Weights of a small GPT-style language model, trained from scratch on English Wikipedia: 1.2M parameters, 3083 steps.
Each number is 500 + 40 x the weight over the matrix's rms, rounded and kept within 0 to 999. Layers, rows and columns count from 0. Numbers have three digits each.

# up: layer 6 MLP up, 384x96, rms 0.0937, rows 379-383, columns 48-95
# down: layer 6 MLP down (transposed), 384x96, rms 0.093, rows 379-383, columns 48-95
up379:560520473482445450453536486539490589546509537469494560443521482585589539510490465462542526488460509542497430485470541473495457508447535487532456
down379:492503487521519463456428485489548452608453505512542487553428494492520479633500527505535580498520490525498597485559522554472482463544472436432535
up380:565566478517507477436515506528561437457506459452452521441515490514524547521523456455466440485481460465488502458454452495500502430541503554499485
down380:463538477467510468477474508511481505534499482443440514584525491406532535494458533444472529490454514501512507580441549492535439420577510465504502
up381:480495550443501468500496515460489466446492479535486496568473475493464494511565545551480462552496387549462530511461460554547536490480482428561505
down381:501461484529492523488504451466530558554544498445538506453460454474553459515450502496568526494597560495488525475542513531494513485510413568564567
up382:516446428519478548499480506501474484442466542506530417527444498499428533517504501550468500482475515459491497469378485491502528514478447546483474
down382:494437519533524427476520508469509433533503548511455532536508504477587526591497578525545498547510512486514524513534521436469530458488467427493538
up383:475504501536471555544491428559543472411488536523514553517466508474452466486484484517476558448494489466515482505532541488500557486516465521468512
down383:557559553536464530486544536456500502579524515481515493483495426497518545581469521462460548516475510479432494471527444479530491495444496490489559